Weights of a small GPT-style language model, trained from scratch on English Wikipedia.
Architecture: rotary positions, untied embeddings.
Each number is 128 + 32 x the weight over its row's rms, rounded and kept within 0 to 255. Layers, rows and columns count from 0. Numbers have three digits each. The size before them is the row's rms in percent of the matrix's.

# layer 10 MLP down, 384x1024, rms 0.142, rows 257-356, columns 768-831
098:056168175113143098160037039110178120093156092142101167090150126138037110124131150194156137151121099140075128142145106105121139158101103104125179133083173146181068135163044165163039136082063132
100:126115143170137074148111156143153143073095173167132181178113102119120124156164111084164178129169090123063157127126038143071211104134118138122089141093110154150112140131146124116164128068176155
099:059139135133188099113101169123140120136100095143136106095162175081170122131152100130118135100085137136121147102116104128160178152088171173088143128072227131101094146120132140162085166121112111
097:139131180123105174131135112111092159066117123135149114154074164135136135168151148123106174114121175079169145145149161159120099117129118137104169081156124136083142031117158126137116137065136090
102:058136144107167153150083101143159136178128095116102136137081131137091093144167079101140095090119170125146134155162117140196099133121100170148182105098168146121111120126069103168136129131133115
096:123121065178146131145104138138118144150135102176148069123177191174124172141118179089191166165164166127209109131207123169115122090166082165119111120047139127131068119126133066117171115112115170
103:144121161163084087103059137127091128127115198097086098139164106204153109111162178146106177099128085141096172150123129053174114112087087150174144100052169153102139153173106116193056065116149131
100:151127163113153117066119178130107109091138086084068128146109123136160155153079068138137129095173142131030150160144155130072126149148102099125065149112174171095109078140120175087086163131088139
098:125125101116118120133124139110175143153123199098125121154120169144178142140125177179089143100143108146163139147125123083106105131123108124081166163088186105142111106097187161139129148145089138
102:135168131102138184178120144143167139105106180159125157174167094112133116173135133076144192145116115127204141097122095152093138164145099183137099140116133158128120119089134049152132075159130111
097:106182139114121156127114099107198127164184126150162088122145123154113172128193128172056133184120057096208182143127077190132143113138072144160110090121171116087081101142064165124162112160093098
100:040099132122125141145188096113156151156062149156106157134131089072153138130119136175102113080099153162101101184092136096142153039155097138150128123069131131100110092133097074173155141149118112
100:124118083065178078051155144165152097140139063181145106207068132152176129103104143180151141117126081103067158103087160195134134121147060156139098142163148184095135109176118170144145155096163123
099:143168118133138111144139112066138167152096117082092150106164096069148145185118138146165153158071116143102171160174139159130077108116137164117134125146125204156185131091117069149063156154179164
096:150192124098097148169141109102165102149129115124114125132166129120164167095101141094137092139163108138149112141145128119132102126126185105071171131132156146110097136149158071071109087154072120
103:119150160130138112092132136112150125132134079115116167124179091123075093136123123157049131087130084121103133100139097135133182188144176132119162189109173114138170136131093124102120095137087144
102:136103163145098166141140125062140082138133066176182121136087128089128125156151137128153145140148162127114168065143177179080111054118091138096137121105154145133200102173086096118159095124098175
098:127125142153088124122142102156129094146124141123104149193068110131184109164114076067090147145159141142114141112102095084146121175151124101170079173158109101110137112113098184104097116140122121
099:154122142076161141115136120142137091151121104109073120127144106141083152122117129100172089183136119153095162141058102145131121126072157096125175095145151124110170114150143195099139195161146099
099:094137087156095143121102141174113162149126098138105186123129101059115178105182079085132128078148116140157124110129088204107122141212088118189139091118175081168070152152067122210153156087178148
100:099146108125147099146112139133134162103120079133136119136118077088095178178088122153155064115115149135105129129176135082133118150112144180142152103098125107158185116167122142111099178142060136
098:140098131139127113122169075102138108069071151135119179066086117178138171106169159159079161101163092152116102154133135122143237115086150131152141162124129068085117098143131137187169137101145174
173:124117100110137166116145129111092184159132081110039094133136091092127133087065147148148138135087139137147139143117145156120156140125126154131156110110169112142151119111127103130140115123103091
151:148117120067137108149120145092106118110095112159102138098134164132108106117143106168132124092189090102089113118116118118120163151208151115121115152149203155113181145101124118078160130127162093
097:108143160136072151105103141147195134129080153253127093156170105051089063137142138070099076150110117098135153155158147142118174088131099127103099131136137112155070090102105162205172094156109090
096:105133141116151115111146127104160133140183106161129165112053142111078147107148121100151125102090139075160149093141086141156176109079148114114144124104092154112162098135163096124215170159080100
095:114131136067123120094109154106104198088140155154101081114072163137059132098123105134149114083144134187171162121173163125110151141125136093123121142149103124053191172134122170024108143184122181
102:082147137151165192142130135175100097177155122133162178113095126098102131110080095137068109113143124115111147084095090099162102140177152100087207134083082162156137176160130129156116161177136157
098:120150094113069101147120075147120205130179215190121101153117162157170136084180101082156110153220174118112093109169117139105219159112112016078148166137174066128166101110122175076122126159132099
100:202097141146159127117137138150109092142159110161110107175111153099121121110162097134125130136137075086113174129131164199096106114126102145095116154149165126068171100119129102119139124092142095
095:141127169099139153109173141099098170142121097148105178115175146112109111081134110106128111064144149126109084130157159107147123101185151131117143075138169081106085106142135196138138136163187158
099:105114168106121136092078140134156097153141091174157097153124137150156139145090130134084161158138146105135104164163153110141129158121128164140060136088100137138115140101089158130137119135147142
098:175139164137145144134173143159146080093094128149131146106132127211132124155139170109108165168109145138120139135123166137126179160108132091126094168108146133086113133118141153084086141107102125
100:191101145172150142117108106130175103101204181218100101165112119215149099206146109069110139149093159164181111076112136190140166137127163168115054164158155103145157147118130157140099140117113137
102:140091155038179124113141146139123114089151179073143127132146102122112145143121125094115163067124105140133131114112152152129142116152113099108122165153100118166146091131160177123153150115133124
106:112153119195216150125156118156157135159118139166154164113144121126120149128190121122210172137149176134163118152117108140119109157126125149143119138162143090128180107169149148127099134141149120
101:134107127090194175155103154142159207120102109161056169124137126052146124107146133105163151094146198134151110158137181071134137122114118149076111162102124113106081121104138075151163095139122128
103:165136094115176090151142119166130133129107183128110186130105104085186136146089078107153143119113165135111107197138132107111195102140165113180107191158126104161132120167124110123139115074170137
098:099124127055149152117171082154088174114151177059089066125167118143139136148131121106117123129159078115159135141135126153148155094116128091103122113084136156118187158145099130078192101127099164
103:103140105135226113139117183127136167180079153112107161139154075083055108140152157090127136138141159134169150111191211153118147194147123111107131075110121069123124148107123137130109155136076134
103:110070145125157125194100135087074097121127130173103082115123121148119117157108103135126094160146178097119203141129082146171147143160114103170158066081120089135097100134125079118187097103120160
096:077096109087122126126114115150137168131145111145161165110139186085111132098136152144137104134139137185168119126113143153133113084057109088116187090111093121153132114071103102144113113124107129
098:155096119154136091064138150105167175125186087140101056146179104115165099074084112074157041090066125098129117118145120144112101116089091106136153093151168155065117186148146131142053146137156104
100:166136184144120107113084117110145092143134131172115119162133126121172158122182109154128139131119109116135182084063091105109159128103069143167135118134077119135077106084159120122183098064106159
092:121179133148184134111049122154113143116148061105153127118101159093181200156108160130105109138155154099140189104124122151054159126091183133174125124112146135118191173101148130134192116084090065
096:161126126167156125130135128118088140110110102060148146103076134144098146078088129242143139054173105124095132125028089134124111134153175089075189213125142096107147099127117120064094162104168164
097:169128147148087113174169186063097103134151100103115125159119131158150169100167132127175101152111176143127056096144191172135042130090108155114118179111111175119099119075153181102123072106138134
097:138103171117116119181131142146157122108187129115164174144096130113153169173137140047134131139083108157138082121066133099142153138136139191139191174102165105148119144129137097133130152090150088
096:097113099124152106139108147114098073075158088157175183139152090137084061133142102151172080118044116079157171157188157135092111109096109168078153150168187120150092128131109143164099130115151120
099:099146122077147092083096131175079153163167141087142150154085142135167138086121126125125147098126133134160158111121131114172164130112110132142161171136176118088120134109158062170157082112117157
095:130176176124148116094139083076149138122109160179120189172120145124131132109146121125096127144137092097117110104141104157132099059166120118111156160207136133143162154099111089146108145181103158
103:087101102128127163160128090139085103129102074122096073103146189149105113088075125137114149166097122128066112081149141160020135112076160083160112097126098141108040073100098119133115133102101133
100:124090115140123094182084150151125170126074149150139065157219118114098126102097139128107203152114103134146159110118124106145020063102207121127080093166090134136122121087089104129102120138148082
094:121109076127101144138145143093091145155137171090102090107199086171125154185190123077063100149123138143143075110120115193165132119154202121161114086122103098189185098103164151114057148180133164
097:115141117142140163152101209190081134132120137133135142099169109190136164153123128093147127106134104177141151081119137154081148115147029177107152115123128184151132153168114163113115118096084172
098:199101076136111120089125104143200093117100129175089130133101092129123111076125100099062156134130089077151142179086148116184176126079118162146100128165142173166106150130123136125090141130174108
098:125137102097129133142172180143090126159099126102110145154149117155108134161097171070110115106180154121155092125140077140192146107084201168105106114100105159145164145092134152036091172120127127
098:137163171113191115110113150137141094103081106156160139123081161145152197144140125144142164156154131112124077150154121092120119131130057180046111117138127150173120111118099161079169125147135097
103:096082103110103134080068089171156137156093172179133142137216147119173111143141133142149126124184098114142125128184160095198101133130110132143089137132096129125151144125095161128150104154171147
097:126151163128101121090106153167144153119153181104146103139157117092118168162101117151102144145091165110156139134211113148137116161172157115130129171184075116155178086161092154091130170086099114
099:127111139162183099148149166098079180137132141144100124164161175079117102122143071145121129064164119121093086128106120079090131116113063087145109116116124105118129084093155172157124069133132156
094:167070119143110120112038139112170072176148152089117177127154127147129117104156134108128041152045140133085117192125135106160163127085162094089204145122078136120156096137150125186136129155152118
097:156125130127165142127119122143099108102109130109131109168159117111145180174133163088146115169134119134133173214128127198142169123144090131131128101145143126120153095115150105118149159171145095
105:139160141063101134078099106099127142111156104154112174159167141065138119088172112147085115151130139125124163059154098156102098164160180173058121174131160108135059103127130106126079065118162127
101:114114114124136157133101129182148084134120125163177098193178177156157072192106127142154182167104127093162194140118165113161112139194150138118148169101160082134123130093140134129165101132131110
099:134116113180104144178149137101126121116125176090142156126164138116091158142120160092186097120101083109174087126189090084094135186115181106171190138106112173110156125082130186104082094153151087
098:158125136179108085091133110106107079105148112178208185141166153148089100127113083097141108148181127129128119141097103106081183116129123129197115136089133125112057140088146141143153122138065162
097:097129138122104167152087142120121148064131147098092170165119134165166119126182107105210128164110085114129157131105129084171144171106131153142110102133192135076105123195112155115130125113150141
103:104162096103160139140157190164113095147144144108077138157105116189145128132115078143219099114176133203075127079140128101085157092093108085144198161101160085109151115116177115098111167129134114
095:058160074131081146132059090161064099158171150113164225151144178122157137058172162112119165109051091146162090154198109138097142105137071146144117107078090095154069129099054082124138220121083104
100:158094144116137110141090124129178102093128113168124106178102151117127159183184081141045153139120091112129150117123143081050131124167114156134096166132204198062171119155126141068111131137109087
092:150154135125156098119121085168140151083161216111162103137152186122149076172172117133145137136117134133091095119140127177126024060090139179094159155113145092125126097119110121148124184121168101
097:162127100134136139142135110111140194142154139141090132111128128131170107086113160110137168137182106110146138167112106125086165088089057091167132118120125125141082156085135110145109102091119068
091:147161131088194081151116172073090057160152107104124150169103127142144135138134149154045164046110116127151140113163077073103114126140177138068145100122168203146126173089119123123120124160173124
097:161129062093162051162162104077124130132113128105048169158145178148191110130147159068094163178124159165116138158130123121161129175151098135138123112135157083087165161105097121069097149135104187
098:081123079118121121087105135111126148150099153093148111120144083127066081135116139169080123116150171148059100121144198107166139153127128131150129107123114106072091106110124171123111088150183116
097:122167094099129051162074125160151133138136137109136140144074147105164113162125153145138140095145108182131118146155140155124169160156104125104120147080119222082120093125140105102129079147129131
101:139116144136142140099150145134154170166025182088130104136156132091143121113149104172144163127156161117141138148121178059047044133133181065128124153124161125119189106160111119092106161159101027
093:155134129133082115124099122134160176122139148103088154127080044098099179139108127135198090151135165148179114098114108219084156102111161141087104098126111168103121149125142073159111084190075137
098:120095122128104123127172161100153126119123164145142145167123097126106141059168122182174161130133129165120193112076120139124109120173045095189138046163108114133172131108091224096173139123168160
095:130106171097150111133138049152119135144131077063171137075127176122101105108080104093123113109116109129085124151072123222122104134181116164160022138102076116164104151076159128136096105101119154
098:127102167119152114111105135111152095114122036119135039144162135129078089145112135158130134097177092100104126157143101095163121109124094165175078157120142116162181114111166146141103185158174093
104:119109199144091146096176144128139134105148193128194151181128152164166082125141129143086114128125142085112146166146146102191166083114097139140133105118187107091067132098143111144092129156137071
102:108109082174170134081138097111125133069084187123091204123138102132081143130126130147163111079111131146155150134116141096144092132083108170119102191151144172102078086124157161123116100128084158
099:145099143163143105056125147125145140119101099102166133141103111178156108109119128160169129121104102117071134151170091064118152182158077097119133140075098076132156033118128118130133081082102124
093:148106108132160084172127153118159103135150153168120169147192120064131148171167113098164107168097045147115144138140101146157073111140093179134131153168078105131137102143114188161119113094137151
099:134143172136107125118099115146121146137195123094091038123131120170154118063127126103169090162130124116121111180157160093126104111190125149140123112105101150117105138102218104169192103069108164
095:164135119157183138142117148092121125136081095101133144166151126087177159138108114062105171090076167160166099133121181110057124209089192127119044107094110149171058125198129076088060096119111105
097:150157149164122132204077110095065155173060121111136125061136137113120175187091140109181131126136133114154067146112035099108090060129118142163121131116139110106108182167154143096078084119119114
098:125131077121105125110080122136187112100124088148169085116076110106146174110124110119110079096091110107159081150162164045094093120060134141145172136116179090132161181083114089125095138124081139
099:144115139116082168117101128136181117145095158159197146185152173080164121116133129149053093136054091106067129138130110100163117068100115131103148081120076116077125088147148099168127175173139098
106:118157123136121151149130135109133137127119095098168172078183135133182128109120125141145143149123169137050172080084112053173153082190070183112151153114089156154117145138178067125139116142135174
096:132186119081120067107106126119089113182119181135136132154108115144145130103100171152110149109100118107188224125142064108092174105162131109106093121079092122070147092113147117112099093118121076
100:072139127139105133093096144136129128125100181114099124109110123111235122104181187103137152167099158147151164135193126167096149183089119098104190137067062113113095085155076172124165096117103161
096:138161135113113169147154120116170098115145135101103146128130083154128151106184126115123152120158214134099124126163136167123119131153113109072199096114146116106091160147176120115192128124165140
099:146108183146153092184079101140100164113067150105108156130085142148125106112100091094171179072057113134135146122094149130154131141084107147101164158145104082122136186127162141157135170101130126
189:132167199142152187097122137114141135183122104134129117132138162163145166087190179101186163081157155098175133146118167108130111151097138160167089103143114143122121107108156143121131147076087125
096:087122110073121102146039127138104124193146169158128066179158095176144093134166132142103170069151105055155141128180116091100115126106124136171133127104159086074109090125187137099113223154084180
099:130197141135071188131109140172153117075126117080104159064099126068083125136121168167129155240139130113159125183194105147143129131102132228152082082139100091186160098128179159124118214155183045
096:113127130207075105111096160123159115134066112121130091184066127133185134099165045134178168175124076114085129069127107114054148055136147141143120167161075045199207107119102091126109106107165089